Part of a small language model's weights.
Size: width 128, MLP 704 SwiGLU.
Architecture: RMSNorm after each block, no biases in attention or MLP, untied embeddings, normalized queries and keys.
Training: a variant of Muon for these matrices, 16245 steps.
Each number is 128 + 32 x the weight over its row's rms, rounded and kept within 0 to 255. Layers, rows and columns count from 0. Numbers have three digits each. The size before them is the row's rms in percent of the matrix's.

# layer 6 attention output (transposed), 128x128, rms 0.0728, rows 95-127, columns 0-127
100:101116099140195110155135148106125030078095177142137127171095122135135095126138177114113173095095111078076148144160132146100072120118090158159114127069029127127131150087094113173141128113132127082144160190137172120119076096122116149074207163087151156113155113102098147125114138100164108140119152106096156156166112187144161080146116100188138114108056130123105129129097130101166127158135
102:104016173094170107142123091143137117128193082109100104113123138157191110062128180153136118118075136122165160132096164023150125108076125103118120161141149113115081157132115092182109133143076167161156158085085140160125145130156097102147133083113134172102098118136125088120150139110123107132126139120088143127109082116117072154133160065142098137142099131210096141058110101083142140128131
095:169137138118158159073101102168126162086113109116213111116064125131162091133107115152172112146146087137136122116103118113113111154153103126169157135148158136134126094106088081083189083085097103177108094125137043139177106112098105110100182091104119089150115142163077169138167109098149143065137199122128145060171111116117125149169116091139112174088091137096114129160214175095148102116126
097:145081158134107107104145134089090115096165126121081163131144147133075099164125168115128118165117140124164119064127126076154120197134144098167105123193164133105147136153141124132076077100164105186174138116103148135113165135129078142131110121095135177181176109084158104080145104128148066134121171128109095164094070131163157066190171150104066078106076144063115094157086116129163077124143
100:151133111103106152129155146136136142086158159162109165141032107162164189110123138113078113120140085134140142172160173162147133135099079116129112112100142142065059112159107075164074112213140078086148087149105163066151157121131110130145092138154120090116102128145101092176106182151186082134060110154135082077123161176138128162114058163123118098126127118133140150152156184121141094116143
093:084093064119149111117128072114144191148077126185147126138163127048182159182132094130145104170135201115129179170145086150099150123107121174159126120146121120131123061167154105136062186177140109125137104111140155169108158123102124119126154151036094118105108148179122094097164080118171077121134111155149149093110165113116145076149107125124093136123074110132121179104086102167106119080138
097:204112118117127116091147133138100120161062132189146133106034134157144131100127122177086133157128203128122144110124121074114084112164146081121144122157150119087098160105151162169054141091135097127072147056140161106180095133120164103125161110140114141129099154081121112138148120042098103069150189119152091161084148146142069120124147160132105122168152151136128067101076151163131153121142
092:134097119107114145067152148130122096151126124102124059166116171114125122112132149135101139089135046110134092126050147137080119112175120179171152179074085143119085139202119126112131183121156104163168089157116099125062112123133086178158080144161163129145151124214124130110116099125130137094146159145153147117084139092148201151117113124081095148116088058111147077151170145137160157136185
094:111108146192163141132134172159098137138124165071097180169108045156187140108150112131086104170161138133080124159042111163154065150117143070131097107136121047123100150145167117114088107127166144107108082157109076142095095198110087083133146101115179136144145131124155123119158123068154084122102088109150123141105175094120168130123132175155191129163116128121135162117148066152113101098126
099:162115110141183149103141170178147121194155167131100087153190117087147115080161083053106141141135115084166119099144136127150138139142124163138104105112113109126178108140169064136117080110127054130098166107164124087114170139141052158156088142081117140157071103142097064139131098047085125122172133117122177156179156169138152150149150100122138084188145145139094125144167156094159160132103
091:118144081134172127110118114105124153145129147104095165132132179146165156162106045101099164140130173154143153144149198197138090097134175079122199137114089100146139144140089120161138168128096112111129091096109110202131143104166126132152117117110116149123106129083124099091114143165104081084072191093130149100124136121175115214179161186148134132206087135095135103159173153094153137166090
103:120128126047127184114163085116207125110133130115126143097145119120190106095144103167095070118131111113107102158127206099136180084135127155168136137171133126082106097122071111137186099103163159110080133146130066095191212091119129124122126066131139100106126096124176114134133145114121140100110132155098113174176091110206121133104138140127080085093107066126117103168099087148137088089117
088:149147203192130153073167122109126117107102138103146131148151104083118149057105155120159186162129135092149179094121110061132106098113147087123132123120100145169088125168149124066136110100108164091181121107138090079134081075119101185151129124139099137078079109187141091133119162111121115117142126158120088165133150105138094164209148091120121150115155128127143133189126066166077048172116
086:103189048192125196091122117102133140192148104107163126057149094079108109092097135122163131145122110084103172168110175139137175125162165148096098145100115159049128181147050089190131143100098138138107117142142149120134121122115160165121113147075057145117095156088124150110115145133142098125172139087133127136106209091100144132134147120175129131124153139115120139115106042127149181124118
097:179177135152085182162114072129159117140078114099084095139124146140114187114159128151130114145134132124151168094139065143154135187100168105120064161134108098162209119146145101153101098160110151161106110143082131088169094128110146118126129150152145133102089117109176107078059113158130141127139171110196176086125116140065145032123067155124075137136094095120137132177158134134181092151130
098:091178156162101130127126158137152082095138150143167130074168123154146170144130178218160116094153129074138105108129138127088133077061098110175128155131151085183099138076136100146101130150034087139122117114154091163150119154151120120132113045157071124128118166121129117122143080159142118156128144167139066099149118102129164178134140122114098104179087136103112113182070175160124177136186
095:131082186166099197107197129142153121120122162114138107092096123083145086164096110173098123135141126152157152110146167139118167187099106098148082143116116150117101056128119167157153177149169110124163076097079146119146159119186197113088156098081094138147136068148106113183152152137110088121109123098128169167112114093129090130143188084170100095174122150119146178212160143116136085155137
092:110166151123154090112152167145119170150114085144115141137123122134143173181122127120184056090170097117127179137127132210119116141086145112177136118171185094074095169138163124173167094130148137153143165197143115096084117120113122076072158146112082149103080106142186117173158120157074071096169090115148099143144112179144148126074156102115130224152143098123167148143154118110137123088130
090:063071084103140066146059134160118151137121106052134144096113176153157148124115120109073169151126084104139146105112125102156173166102101115166085144116100135136145118132112100166180098167190138121146102147136113102194089093100138156169151115119101123132149142145066169098231118156128183112144107121153125137127170146124116103121183117124094072159123087138152158138118087215184144145127
104:123150111139146149121122107196090158116125124086159139090141088074159123149136162152165162142134098136093067132137119095150149163071115162199098051130122107114080176145101129108046162082141148092132138127153123197121129156179121154202141173140123076074135115120128172129102146128133148094116119126149120067063114177157150122110134120155117165152168132101187164121122133111171099184056
096:135084124123082160096116168114131148150135066115091149158148149171165130131121114162148195175155158168082114138113128067161193159102204092173143178149115134161151098136177101099157193090105097134119159154131207084161099160121121108145096163109151149130133138192124174117086112110157152117082138153112152117138116181170129177101115114164140107112111097144071199129081174144151146160102
094:101125115151112101119152107141128137182147151146138171146065138137090115118137153149141127102123119170116159144101050227112153100076116165163115118108194138186152122168103149150094157093189148097168169159160143147171144097138108165073062100146146169121185098123091121096118148153121153149203120111165148147049102120133127151190157121128165136102176134124152142105136161118166180075152
098:093095213119106103119134129136150103137158125115155104122113098047099103156128172088189094187123179130160155148110155114146079124129165117134152091134089132149119111146124105183168102161109061124069155094085059137128141084108124125179157132222145154135116102158096122137126119152195175138101155101130151141062136147123149179120124170164140141110120065118085061127100148159121107095101
095:154146114162125107101171146172116138166174122153073109109131123162130110129133057133101107139169106091114144119115109100128098095169185143161103137102108119176135107201120179095082146149103126177119174113094069105136166098122177196131176126143148126068092143108197129135133157067119107162116138143102131058091109125096071198071119136161129111132056142133157150090102107136125177072106
102:162110149124180173148117124150075128141132088136101118167080148172130098209169123125151146110137105107101173130097095145128133104066129138116173177148053138106149124097059109081094146096082123148195132073021142141186143090081145104148137103162154089106136079139152105149194109079122139154102114100145116131088119135091137125110129152113120102158148095156090067160147157101117091094131
101:072182172147136088078158114118184182108085049107123136124139150160072087131129153134164158108120099090120179095147164151088154122132184131129161163110148162122144151143127138143084122123114118108096082084136148154139106113154090045173148162106141212106119108170102143131110167098151137101084096129140158131084138168091148132098162138068123067101079108116081120165097206122105112098104
094:115128136097099155053169111126086150149103151186147073079154158086145129065121161030143154106139105204090092141118122142124123105063096146094143142127114160149121099142139108154110145174125110195106123199148141133157134154108192060127131138130141125122154112122120110153109176053105143164128126138173132121162154119128123145099168213082139191098118160089141111121100168128171121152148
097:097164116093079113144118144070114150147139126115116112111083156140106095167131148102143107199136099098195144160172160081082144101105138027126116111151087063146078114067094083129135107079192131105085136102093138121131104178140094138140158205181124112099182139096139089163098078100138081114157114144083194166126129104142100111151139165113138159117144110134111144170118118093094158139159
096:129110081085066056154163100137122135158105123143158138150152127109055135152145135129087134079163139074058098093157184108095126141156117127126115172179138153118121176115183148136106071159084150100105119125061165160182166152148076105133125124175133119094135160155104162135174159091111097138070164086178152124125121151140132121124124086171142142101193118130140147184178101097110134191175
090:130105161114119114141099143095145140073113132110113153172049138112127108100111068046149085113178201110133130131151203026125176140154129144181102134115124133082175116173144146087155148102104099109135130137116140142166153149102180087102125088112132119130078107099141076148094127187150096152205116103117132103122161127145112111152179112092116129086111163151167170082153164118167174148149
100:136083202112118090169101157118092095106133078166166141152152124141118089147105146106130072102111133128138183082091134145098164126096177159166094093133135167113176113110099152121126137108141144083111104138122047046154221147170107108119153110109103153149137153133160111106097151088105100162086118070165152160098120065124120111150058166111158127163147137130114127053124093056135160151139
095:116142108166126134118082090101135111156146119104072073132112091129169159153110159071155147106107130162100125129121136051121201145157110142091097071147169071167161148124095146138150116124135160123117071115094142096135071139185146085067131130158132106158184146140073087070100179084102087198099134178127136112142183121108145137118116081140093134189161084132077083123106127141130074127094
102:145083118131132122104173119118092149131161119115122166064071115088077129132117141086086114163092134132142178096117149110097073087100160096091127181108165070131157151069096129060126173130143131150139127109135070114175161136118118108132102122145131113147150108137109139125152090176142046157116168114095164126222181158114198108068108123151112100127180125173127190106142133208139114148130
# layer 6 attention value, 128x128, rms 0.0588, rows 96-127, columns 0-127
102:165119149132135150142197185149125192134110125125111130155104138097100164129106128067204117113137121140193115091201132177134104115191134143167152090142134177157118140142184126128138128083139126084131129090170120094110106163151079115151150139090130208131115104189189196182117116109106139139063123112141084090106097158142095103144132093101111072128163147131172098136132119187109118194149
095:130161178114123115183166143115123104103080131104177108160212125140114138076133116173152113063116109124141138179109118171125184071129151112092141141119126112075136164194093174115104166132142128163111138052087125150150141126161168125159086189116188136066130099149192142137187177125131129097088056127105093154118156069115159143113117127131175175136142144107151132166067126121168108144133
100:169124122154106117156139079207172090143128092187160115134112111102119199087125148134154125104153160140099087110127140175181132153106178136152144099100124134162148163156175163129098184117156121102151196138146191112149087134140177125138142171080120149206114140177175087164164105102140087127081106127162116143146109158140094151111138154170128087082127144159129128069188138189156061138094
098:058092143140164088120192134129081113066168110117095082114132152134063133118148085118085113082136203140090139091143113158081140152144143157081119174174136159167164115135170177138202155099176123110130170108125118184158158155157142150134176105115132084059119098135147074122069082119089147081168131128134133184123141133169091100096113140130135091118122142116111083107094076081149110136135
089:098125173162105102168174139151159114109158172158116169175132102216191171119163141127161139125175155103116171122085135097110162118081110096125136123126166190096063134058106147117146164151090114110131160153109090077165124134116110169129102161137141116144148170155120126076086074150103178112165168118116092094070088207145126193100174122107176102107152152108149130089138140121096130158105
095:127166143134124124161136166096120102092156129116119134165119108091099113105085073097145184164111098138104112153164136131160095148112146123144138065184159140214136115151086150108134074134123089090178103100111114156162106151133194096108106101093196151080125085185165200058110064124164121164109130097127201114157110121140129151095106119080156091155097124140178110067142130104113098108079
096:146196097149134157126158136074117180115148086136163137171161112141088112136147173131122078113144142077145103110125105086108039093115151114077114129081136100111129171103201143138072158120207069077151121114186092117133082147177143150123184125163101089170130138130132091143077155142157122136081095174149134096092157139149146102102118123148158174167128161059079173114138135113152164119113
091:118115103130125072101187104102142086104159074126197131125093157091103091116165126150110107107123128119154136210150172101111115110096183106160108153152095108181118142052175107165146144211120201162134104147122091134128118078154149127029133162155140116125109134117140137155107157108145125110133184113132091127119089093103119123109134088054115124122134142102195052086086144129167128118122
094:122109094127113076163111137124114199110145125136137100141119129082108149187111181156120132082107107138216127113121136085096164059108103061143162167118176097098110101159079068120134133198157113154141139139187105122141085171133192144164107119157150115140166153101143101107094101155158129162105121080168172102129175126137069096083100158110111135105147147102110105138112131080132067182194
085:126101123141073211118104128134173112086118096157153154157107130083017108057119156142111131122129085170119135097115120140034118111088120143113075145173121154113128154143075093161068094155120104131153161112118133088171163142104105159146162128109147108086091143152128151115131107108092181138129151087088138124140189088129126099151174137107092116050065077098180124122180131133124144120123
104:193143106135134099186142170157121076182165108104091120172148147098151154144130115087130138180125182105162120123145119167086106150166113153111101117127113080130097125139113130121141128122162082082184153090153121137159138120151161153134142178061165167141149123156149151187107124149096138168128136118085107221157184089097163142101154092170090110141237113106126123170092122122068185125103
092:110163090119169113142097092112162196122113168164079127210070150193122063137140103161111061102112101128112106129124210165176140110123153162138138110139167094090086110144173099162142087122080072111133199124149136129144126162125194118111092144149096137119133134109141136194204095161124174101077131137135107132161099083167144125082120098103149099166192139125115133127128106147133164138126
086:105130139095104120082127053108111088115099114107131116199058150132185118115129120141123133132145141132151134125101149097152103079203080160172059128094168105115127078106094193163107116143116162127124102136151060075101123165131102064141088152051161137130174159113143151200072113100111152122145165179132173092172130132177167111112140132144160136131108139171087127155177170116115145128137
091:027151146132131161128107111155157176120129134151123143153086096108140124147120149173085153119135147131140148181107176188108122164116095110114148175148114102150167145157172198095149237135095126179171159057110086177099131124119117133141109086119052170164144126136154123095128145073112080093108111094105092141144115190117142129161062144093151159115126103134110189115139131106112119115075
095:161157106132123167071102143107120161137108144112090136062122146148197088092103138029074095110158148108110085116063118120146102138082162095092122110125141199140176145135083114146132144184132078158057156105117105171147139123098140179111114169134112190152136142170119183166102116138122161110155111091143104121120093055148162067152089128152149136132112135157116068110147157078106092116146
095:124173105139121089094122122152099111116133081092102109137176118118118144089098168134113122119108146164113105168125158165077139147123203191173127092164113096127131191143106150092155101081169124113144171150141141075125162191146119142085085146137132147149104145131138189105135108142085163144083118158165079109131118182059156142139081183114130100054176124141111113096133070126059193189168
096:225097157145138119102123159087153187104156074193134122144129129164159103058145115123143113158150101136113116120101163106132179157156104088088113129124076062121118087087057067129207163126176179086115119101087142139147183111167140193082124107144116161094164115105110154159104143059127134109119161172097121094122106153156133107120152132151121175079105150151147130102135125093144082140133
088:190126090149121100154143102142173084079118141143135186105163126118130123134125139081114099125073152167111142178168123129125185064137110090081155143151148141128094076163134127065123161113156101129144148149095074085153121099117132114170167070178104132210132103135175169161065165099060136131112118182141127139173083114134147132132162170068156101175198149156149095186130126131130150137142
104:140129177162131155209114111121082129144115120159088171087143149159123114078112133136116112107122136137174103101072146128136087086097119134107125166078138171170144094100079112106114094134073145178095117099087089099101070104119154123096151121094041097054071146109159078115125092097102066089124155184173121119147132170141171136099154146132152132086193084168130128129135155098160167146175
093:115147092086108129183113143144207135127124162119049125110149139108088163105129094150155113121075168134132094163137123167104143108145154093101118079118113173076116156168109119167148190115107149157164149160179064095105152137175103159084177053062103149151127150156177073092137110122107130121150111147180140134096156166111150117104078105091036137198105130114114119136144117153167147107149
096:078096148135123136154157102083106152138092132124154120127158173107100158178103145071115122108141154164136186116095122084159115170101168075063109072158128096139109091119092095091110110118056116180142111164144120086105132073167125103123146133167110086096129099077090164168126181162117122132091127099089116127155083165111203146168157153192098158087093173147067111098138109167105072129096
098:119105135151112110166123113142101108105093094130045120112104117073120123110118079154101141106141147128072132123106115132184049145065081159106126226130081080088136142124135119069088077115143075124121125101178159081128094151121102149110124114112169156173186119119189132114123136141088140146141116150101126156153120115135062136161079058132131112162152166088178134142154100207122087157144
092:138104161138084129093130111193076104127136129129094132184066128140096115097123129103173185086067102122158143096098126141174128205108108077152171157176173141174065135117153084138139101080130119088140086136174076098148172139118093117096142158138129105141194098175109137125128156113133103092090146142154104131123141131146182111102131034126139152150149065090082153108163134064170116122121
097:148109118165164127135120096151137138112088154120084142110164060099094107084113131105155126151157162162149103113149126135099090186141102136145141131135133114129119144112165139206120171158218085134132123118122087115128093073101129132145070136134148130078080077039132141073156132163082116084136082128094059079128051128107123129087103076133067131133113087104072181152130175147129122170118
099:175104123117108146116102172126101117156133143117161098176062141100110118127135113117151096150144112140092069186109111135228061102114125104028113096187139121052109183110146103166136126145158117168172116105150119099123125173129068164151111114110138139120137113094141061075103108099128089087170131159127094098115078123170115102145135158157148176111142092118076097117175099124116159182107
092:135118158114156103119156170082141110120133106087071173169140167061171133154098113118158158110097114099117171141083124132091124106176137122097120130099144111130083185110111119075109134120204121183094123095122166141104055150126105073084187148195100144099145163175142079074168111121115187094169136075126184107139143128125111186128104091161137117098131088139075148086173089116173146130131
097:121129093106139103105149127115169107201116062138146131137144103107119124081130158048074109149108149158115134094144104124167115200106124175154171128117167154063094149117136142080108121196141111131158137060115109134093115140145110147152142097067170114132152190148102153141158170157090102137107157142161148166130125153178092148109045168108100105129105098141212113119075107163179172161101
091:167115075146142237167110142136087132122106125099069112191197114115193128131108161154134170155131110141124140115180132173176171129131108090163147090179101123163155160051162217124121050113141119160146100146174118129156168123150109175121156115182138137146126122143118086131099109127110063096143154137100101136165167090122083090134113147109092129112121147145131120107121169164162158081140
091:181163097133122101098116143130057137122125142147093112121156082112112164109136088184137152127089119176182113155123131138074166153176162141122126137154148158117110111156161159144134105159071142093113205096135140145091140130085043134125170110142188121134131146116165130187165155099137141128130101145138120127173177181170150197089163161125151113107197135081126125112154069203118050119090
097:170080106129104117138175110071184155123149141156092081111088089141189137099075096184129195092103125146201164160176103121157095200130097101157118113143122090119145227092150115146149138139152125125067109189121117145094100137152123116186092152106089093116154099090140183168108106196151126130150105127139148173154128158118116096183179165119111145100166144116133108132104095121138147108114
096:101136131147138106137165212158183115121109121090184161090116127158075103138110163143130148156133191126163154127157168217173111112192167113138119162125109151162159139152133090164025134110101115177157098119131119115091146160147130138091093148132136122218133108132173142178155128126120199122213147121119146153143126182151124127088054151079114130102152136113098148137111149125114140115100
100:183119081123181195064204105113091112086186112132108141100085106112142189185156159117117128101085146146151097065166145115164191162148174137126156095130107106093099117155134178185131160119089076145117077153144123093084157141135153156134134132084117115133123147138147132082154136081125166110156107143106184147147102104096111188159065085114151108098101151128189135162105152128090159096138
# layer 6 MLP gate, 704x128, rms 0.0845, rows 0-14, columns 0-127
099:157133163128172127142156100082147114151113123111169203155150096187128145129140160059180134141170107081138107118176114171174189125094150137093124148110085121106105125114076089080157134132134106091115155124122163159129157151139143199159118113168135165155127088166116062137107084116157137197133158163137029129133072095160104188149135110097132162104101111132166108134147174102060102110108
097:085139130150176141194089170141105104121135112123089070112174145097124096104192085095166123144135173153094129127195162144136096154118171197105159057131102067112117114116118120146134171146103106159101158096128140108189127120167119130107107094136140173132073135165150103130169100123169100057149077099064176081116126121113116133173088127120148141113132093052100088141150089104174176156135
105:132101180095142144156056179129175097118138154068162069108118023119125054097136128123123093083134128124174076155158088103112123151168133110154157151123147182144106088135143149123115129144172096141093093116120180156067130135191133146111118076155129063142159133083094128076082122123110097127100064159120151113111100155152137106101125084128089119124197084108126191114147128124091107122142
101:156192105131159146148116167127158053115064107111169157140175082137152175100141179103146145117077096129145095091131198173138160139144138085119165121108126110112136168186152114088122053141191165111106168135105187106143160111091100161087165135164119126104177093128166149131080073171096140134087158124148145099103099152108117147097046110153163133106106111119143071156155131153105101099091
112:161091150066066125126134104143173121106116094080035106103098065151110158155141156099103089149156155133110119149136156128151102120096171136142111129129152111178134141066167142130152122161164103103087177101076076149133154146136061168169112123042133223073154142153106127097133141085149169110122150113147181152130113110133139107109073142088096116083160140145145152094165132074112098142153
096:060121164111142150159163112127120131105081091185074126144132129113059160093135158137125102098145055173097149108140168111099126099104108140114145079103185133088192148119127127113197105182086123163160104099143124166120123184047142107128063156112140115113150134103138133165104164209128119099160182136123163147125119152099148103110171141108141080116156107135142183115100170201143093097172
099:122122120112135106118174125127125133098084078101148086073151078148119097070111135182091122155132169124080100122093134117176102110172115142169125120099177157124100126121079113154156162112137118075144188136138149114094163153130166124113130080114120170137093069161149101129226121083163119063123112128125180130194115106134142103141077150129111181100157089135046191133082074092180141120153
088:121107081132082164142104119176113110153105171100170136131168095166068196147174092091090105100168105130087116148104129158140114175182146121067125107128128169127139110093109137223107138151119109140139098160077152140143060056132126113196086081147141110129081135133113086149143131142168122127118129121132213183072059110140146154094151115115151143142093135107171114074122142148127114106178
100:145177129141129083161200108169113112132195158053140175105141146149091143121098170134074149176111187163111120105091125126167117167138134066151147195114127081089169133174099119150104134077094127109089171110074148109107147126109154124203108118108063169163114143122126134200153119154192160116133115097153192118103143134129136147130162180113133096103136091126151120097159082096112102153175
102:159185159123125061138098126137093160123095127136137202105142147162067109159116060080087167129110082126095153072164156121106119112151136168135179131165136147130116196123172153126109144170097156209198129054099177114109126113171119138160104120097152097110150138086146163141096129123141092067069138100131135142124123110168163113150146120134136108113095057096086083123060121137093151154140
099:108130184173151187120154161137147170143094138130164085083069091101097099162089142051091120121098129134121177147098070167100108178113105118113126140117183100152169162170118079161105115084101108089081135054132102126119069097165098104157138092141130115122179078085144182192105157097084067134178136107135107083131121138140104151122142148091097107101166112092185125106135109142109125107164
108:173103112146098144131163109183133088071085047141163080110134079113143173139112200131161044130133114101164136159144094110111074151131085090110122141114104155149144100151161171108172146161109146128131129147114180073137145137163133136041084125097172097147095131155108149141102157139136075101110104163091089135125156052138164152151107172126156189114184154080098155152141087134121160120123
103:084203181139139123143151134168029166146111120145146140115125149090163192134164089159159148141131142157123124197101142091184158165183126120162088128088092113085089169102136133163146106163138131135123158112078095196116100102179138162109163058128132126196127125123094162115129111147141145145118080110147108104116157131116143152163132155172118102121078144154086098073201118067091134102137
090:092095140135195135136101116133105156096129149088123101125154055139181194131156047123137104090133136103141162158101099109139114117085120152161157169144195166111154111139134177125164117146101118147121159120081065107045106099100098089174121117104132132078068148165134180086138104162071143122118151080194119137088128193071123131117126129126142143126117146135186095107141134207144098122100
088:139174102121118129153071165142097135119110090051103123125095111129123151129123100162106135132173122091083132085168145077080189087158141184140152144136173145161161139093142107110057122160117170190092173078126121127096093168148097101122159067112124120073122057057100125109123084163075155125159095185147136136112156173152113162118120181114150115146091112115116143101110062158155144075143
# layer 6 MLP up, 704x128, rms 0.0842, rows 0-14, columns 0-127
102:168120168111143173157147164166042120176138130120124074163164189132045148128116184131133173121117103096116123146142118149146096154118155097124136138083149125141089141178140124124153076190067151114128095115144116134117047141161127087195112158082111150187136043086106099106161079145063118076114090109139112135126143116129175137135102163140108110145122155146096103119169130136132160201126
107:139134119121111203140078141146083216130155114157125163114063180084146129117131135127161124130098039144099135131109103104094133133173112146117154124161116124085085131096117128140117095146100156102154069044117118166173064036132131136148090147075184136105134144111101185120154156117152084109114125092107093152092136076141115106163067091102100086146145186095109086112133122111138115137109
104:136133082141130050188084153115187074146108090119141070117174138190085116098146101089140134078103111162112058108107100197108143184120152113155107153153128204110140053104112132128189087145147143133164123134130136113087161123148131103110190127144139148133125083090148131165156133101124086141084103105151105170167097154117112109128060125072148118140159155098181145128195134097145111101130
098:131050114136126123082110148170164090172149202166110138211108130089184143114157095143148188138200169149117158117094102142133086142124098081106115116142146132125107095080133137179152143113064124108136143133077046087183138114093132102129078158122106140137185142128102108121147166108097112109125107110128119145206116122130133081158145094167128162150156166112092148148108191084138176176110
112:126048152092141100124129085149165105193076124126167102112099090143093126117127114139117151208080096145088143079093096121122135131076149113103070132135106068166120179153075109131132078112125159088125110122154117143150102096144069149118105108104215127097172128087173154094134158107163123119126153100106162111123142103152098165089125162119153087125171170211156108131161111116132107217125
103:102100132169104091118151096189151102137188095139157147127102123177107134152112153093164093158164138061094098139105080125123150157175189185127135087197114086149092221141157109146106140130168112135144081082095138139118107135139058092147179123171213138150084148145156086123133120099103178139074128163126133084141099119105134149106095087157185104112097135100118091137134120111136161084165
093:091139074187049153142088181181128092125114156153149094121086156094132143128147159145173165116108107096120228146105074096110075122108128132145140120124120105164151109103127119128139080178116136131071099140107170114156137155144120129129138107097135125193143176110121180070085152136067112146112113115142129126076147181108201134074159099076139100125139161153062058120090130093133157134131
096:176159150128085118112135167096101147101050100141149157164051182167156072164097115150169172127133169144133128101064189163110124121157153151145192121119143105136104183156140116110155094114095135181159148117130117099110103103147119118126097093168184056064102161134129156118169131084125125162094139128119217128121146120134126113078047141102110132140080149117153133095123177150114105155077
099:039131131152112112137123116151094136124155120146138132132141098186126194149132161115167129110133100111171145207168172141130102039134132126221103149106161124114154118141174166165166100126142134123105170149204093132076123196082107053121127140125096110086120124105122106109090135148145085129116151132119130117124145120044132118169103083109110106128086104044122094130111124103060116124112
097:085102103146182106146114098164105097107068113105090132123115110107151107068131160133090104114165125130086102126185079095167144091166136085172117129149068136116085125124107153203174146162173130098073181101099112140088154140169133124120064076111080145128187100133152131151096203167051139106143103133173062071121180148105115152119098133154175122150110165119142156104135143108146151118135
098:091125046105093152222155133116083156174165124143106032119098074141126123136106101166085111075148115120076153112115095147117191150105125107071112176132168146075101098118151150064178153123115159134137134140145124077108104164102156045116149104115166168147123111198085087130149136134128101154124095119093121158129125128126098115163142145119093127148158126144144087079119147131147058101151
094:128113114082110134123160159151082124199182130143159122116153126124107169096168161096153101135137146147080163106125145121123140148109114085104066123158192097114112114161128119142127151134055082117154122095122167124098183101175144105100076102079086145095143148182128085096143137102137181149095126181128124139130142092089187142068104168205061129135082180106157082079180144102081156108154
100:138152160140170108174078087169093116160060156079078090162097128116176174144159084125106136129086169114179166123142156096172150183164140117154123103067094160140152121123140110100128155111117109098180181103073178145189105129141129128172162105109097123130123095146137131109109108146122137166144139199137178112179138137098119166063049135120182133119089130093175142187077162131155124132120
095:200110145077117142131127130128123158123184101137200144147127091165083119111119178141111169135118142108113112151102137157118134104111142130098115210180178129128130129093121092173062109103093168117136109129160142141131186179079228142119117177145126152151183161099127169187091109112102144142117146146100101155076168149127109148160174076173164157078152123081179112117123102172131109137191
108:173148157125133146129145101163175081165163158157094112126102161154119106183138122098168144100153135072138194087139131148081150168122156129113172184137153144089118142110103075129141144167128103083104128104175094156069106112169165158122133132156151146131094171083074160070115128168087129084160095132211186151129157105101182106127162194146156095116108130170101150208130102127123095082101
# layer 6 MLP down (transposed), 704x128, rms 0.0842, rows 0-13, columns 0-127
102:057122155107159111087210143131088114160098137093170128068121120127074135142103097103112101150151140089109128143149081174128112126088100133141117185110169176086151100124223137104124134123099140137136127074091119147171091121097125060090147213127107100131109122100088139143102098133094085094123103152133147135112098154117096199151111159101098165175075167170085122151131108099122179067137
095:111120096137096103149130166106173099053107126097131147118172164080152104159144196125130114128117159096154108092142116173122164171142147159147114133078166126141145175071137119129069119109148111143109069073112119112157120128107132125086115206175089106115125126103109086061128095101085078145145149164085155198167157059142130133072128152187148111162097129161132042138115118103080171136123
100:142092094130104133141176148097137096134119136102177109134069130118150063138078099161089126113141110142169092135116133151118162117096104154109074134123155118128205071190099129152167086131171177125099143110108072113073099187165110124125124099134173080171067125099152137080105159102101147120128180151164100104143132090199056123122112096120111077110190156122170149090178135136139079094092
105:115182115158149080114089119168152124141148142166134166107136149112150154112131120120164142093176085156099188145158117148124112093065151107101164087182122167141119141067182150131103137167104126166153159120078087112094127146166179070161133111110163096136167217117143083127134149049141144144157110131120116138191113159163155087122159070124139063098125200092074104149098154095137086114121
105:127137146093174079168089106170168176176125089126116083136168161149133078194172088195191089151079077156120106124140092151158080129123165068124106132178114147075144171165146105067164109091091098152157142105127148131108066088165112109107157154134152166148084125115176090123138095119132148117129153107073163132157108134151154112127186178127109099108137111173160116112164168083133158133165
095:055103083105118116125119096138114129130180035186135129116130145110110134148148133156116094160110182134126128164116133098140140159067116118115119138100114142085110134112150174158129103128098096121142094068084179117157124171146084143117089105178141173106151092124126149156121111193130154103183089131112092123125121128122131115101157140114163035000151143106126136112067144101162149152085
103:096151119144137163109102127145160153137089105150135118103099143112075147100097172101110140152120097100101187121135144134115136119146106150129186108094098106135156118145121161071144145123126107141113087040103126149074168163133072156168162063104166087113144119094107132150098177115141050102092183104148135074124177118183141201118097088136103114071140169150117036123094167190111091127159
094:162101158114144074135168089130163118117145063087097171163096137139102089161101120121147118096109136072120162119124143100123127138120148123082112132111111127074104137126117136178119139059099158064087080076151141120137132119168116119092159140181194128112168114084186105100095085080125166126165122110089147104150088126151136109107130087121151151152004096039149062117135119147112150116097
096:123104119094126151083158118112151141129138120153102136141130150084183129109134039110100111132185129124107100121080134177140165137127152195144131076144147111193116090142152149104157147143104169124103088136070106171093066142151120128087157135145127165125071126182065161147101148093112109128125139113152061137181103196132081127162080135179082197090171111154086151098141094175176117086142
098:100131128135130137160122129158139118070071153142090136125089134119143105096145135188118110109155075128099124116162106133127107122131078084131125156134047070138082113118119149192166097121200087053103130089122147116124135140119145128120098133093090165119150129130108090137095175147103095145156115141183075123134148085146114217107081122145185097106043186087129117108121165110110112104226
103:139072132061146174132091122145099174154190140125121116110115152154194186127134090157130105112139066078158134094191160112103151101113089137177141149135151122140090143114089129093147194133155099190106104159113138105108159150083140135141155122189114070119087127125085096141162151176166111085135131142173077079119147150091172125196115117165087123092151176170123148145096094177164089093121
098:114085117140121114094148142155125087163058114078128082133081112113052123123106107104164188097153146134151167126070131172169096164156139172154114143149177114094156143068121112136088167172150099144143149131082143129180136186209110138139175137173161113092140135137164119128133117105149152097190073081172099084147082111082123116134112156089154178129126140107072080113154144068132156121091
103:080116119132132127162094058153110130130102220090112033093084151163189160147116123113171123120207162090182148170126145113150115101104182127137137130145147176149104109170147131094135144098173129116167209068116068147136117096129139155076143123170096106116113139100183100127124118127063149115109232115141102121126090141140136133143142118089157095137096121120152127164116111143100142099125
087:102098108123053116156123140146113098084099095169048125094180152131125171117075127130109120155112121130123155079123197136100127095112144125148103134122142125197100141133154137117068093169180134153111112156084155130136144127103068171129141136178159140170129110078174148131167143184191068147158149150073120118159109076169186094100129175132160069170173117143125144145090163126134089136062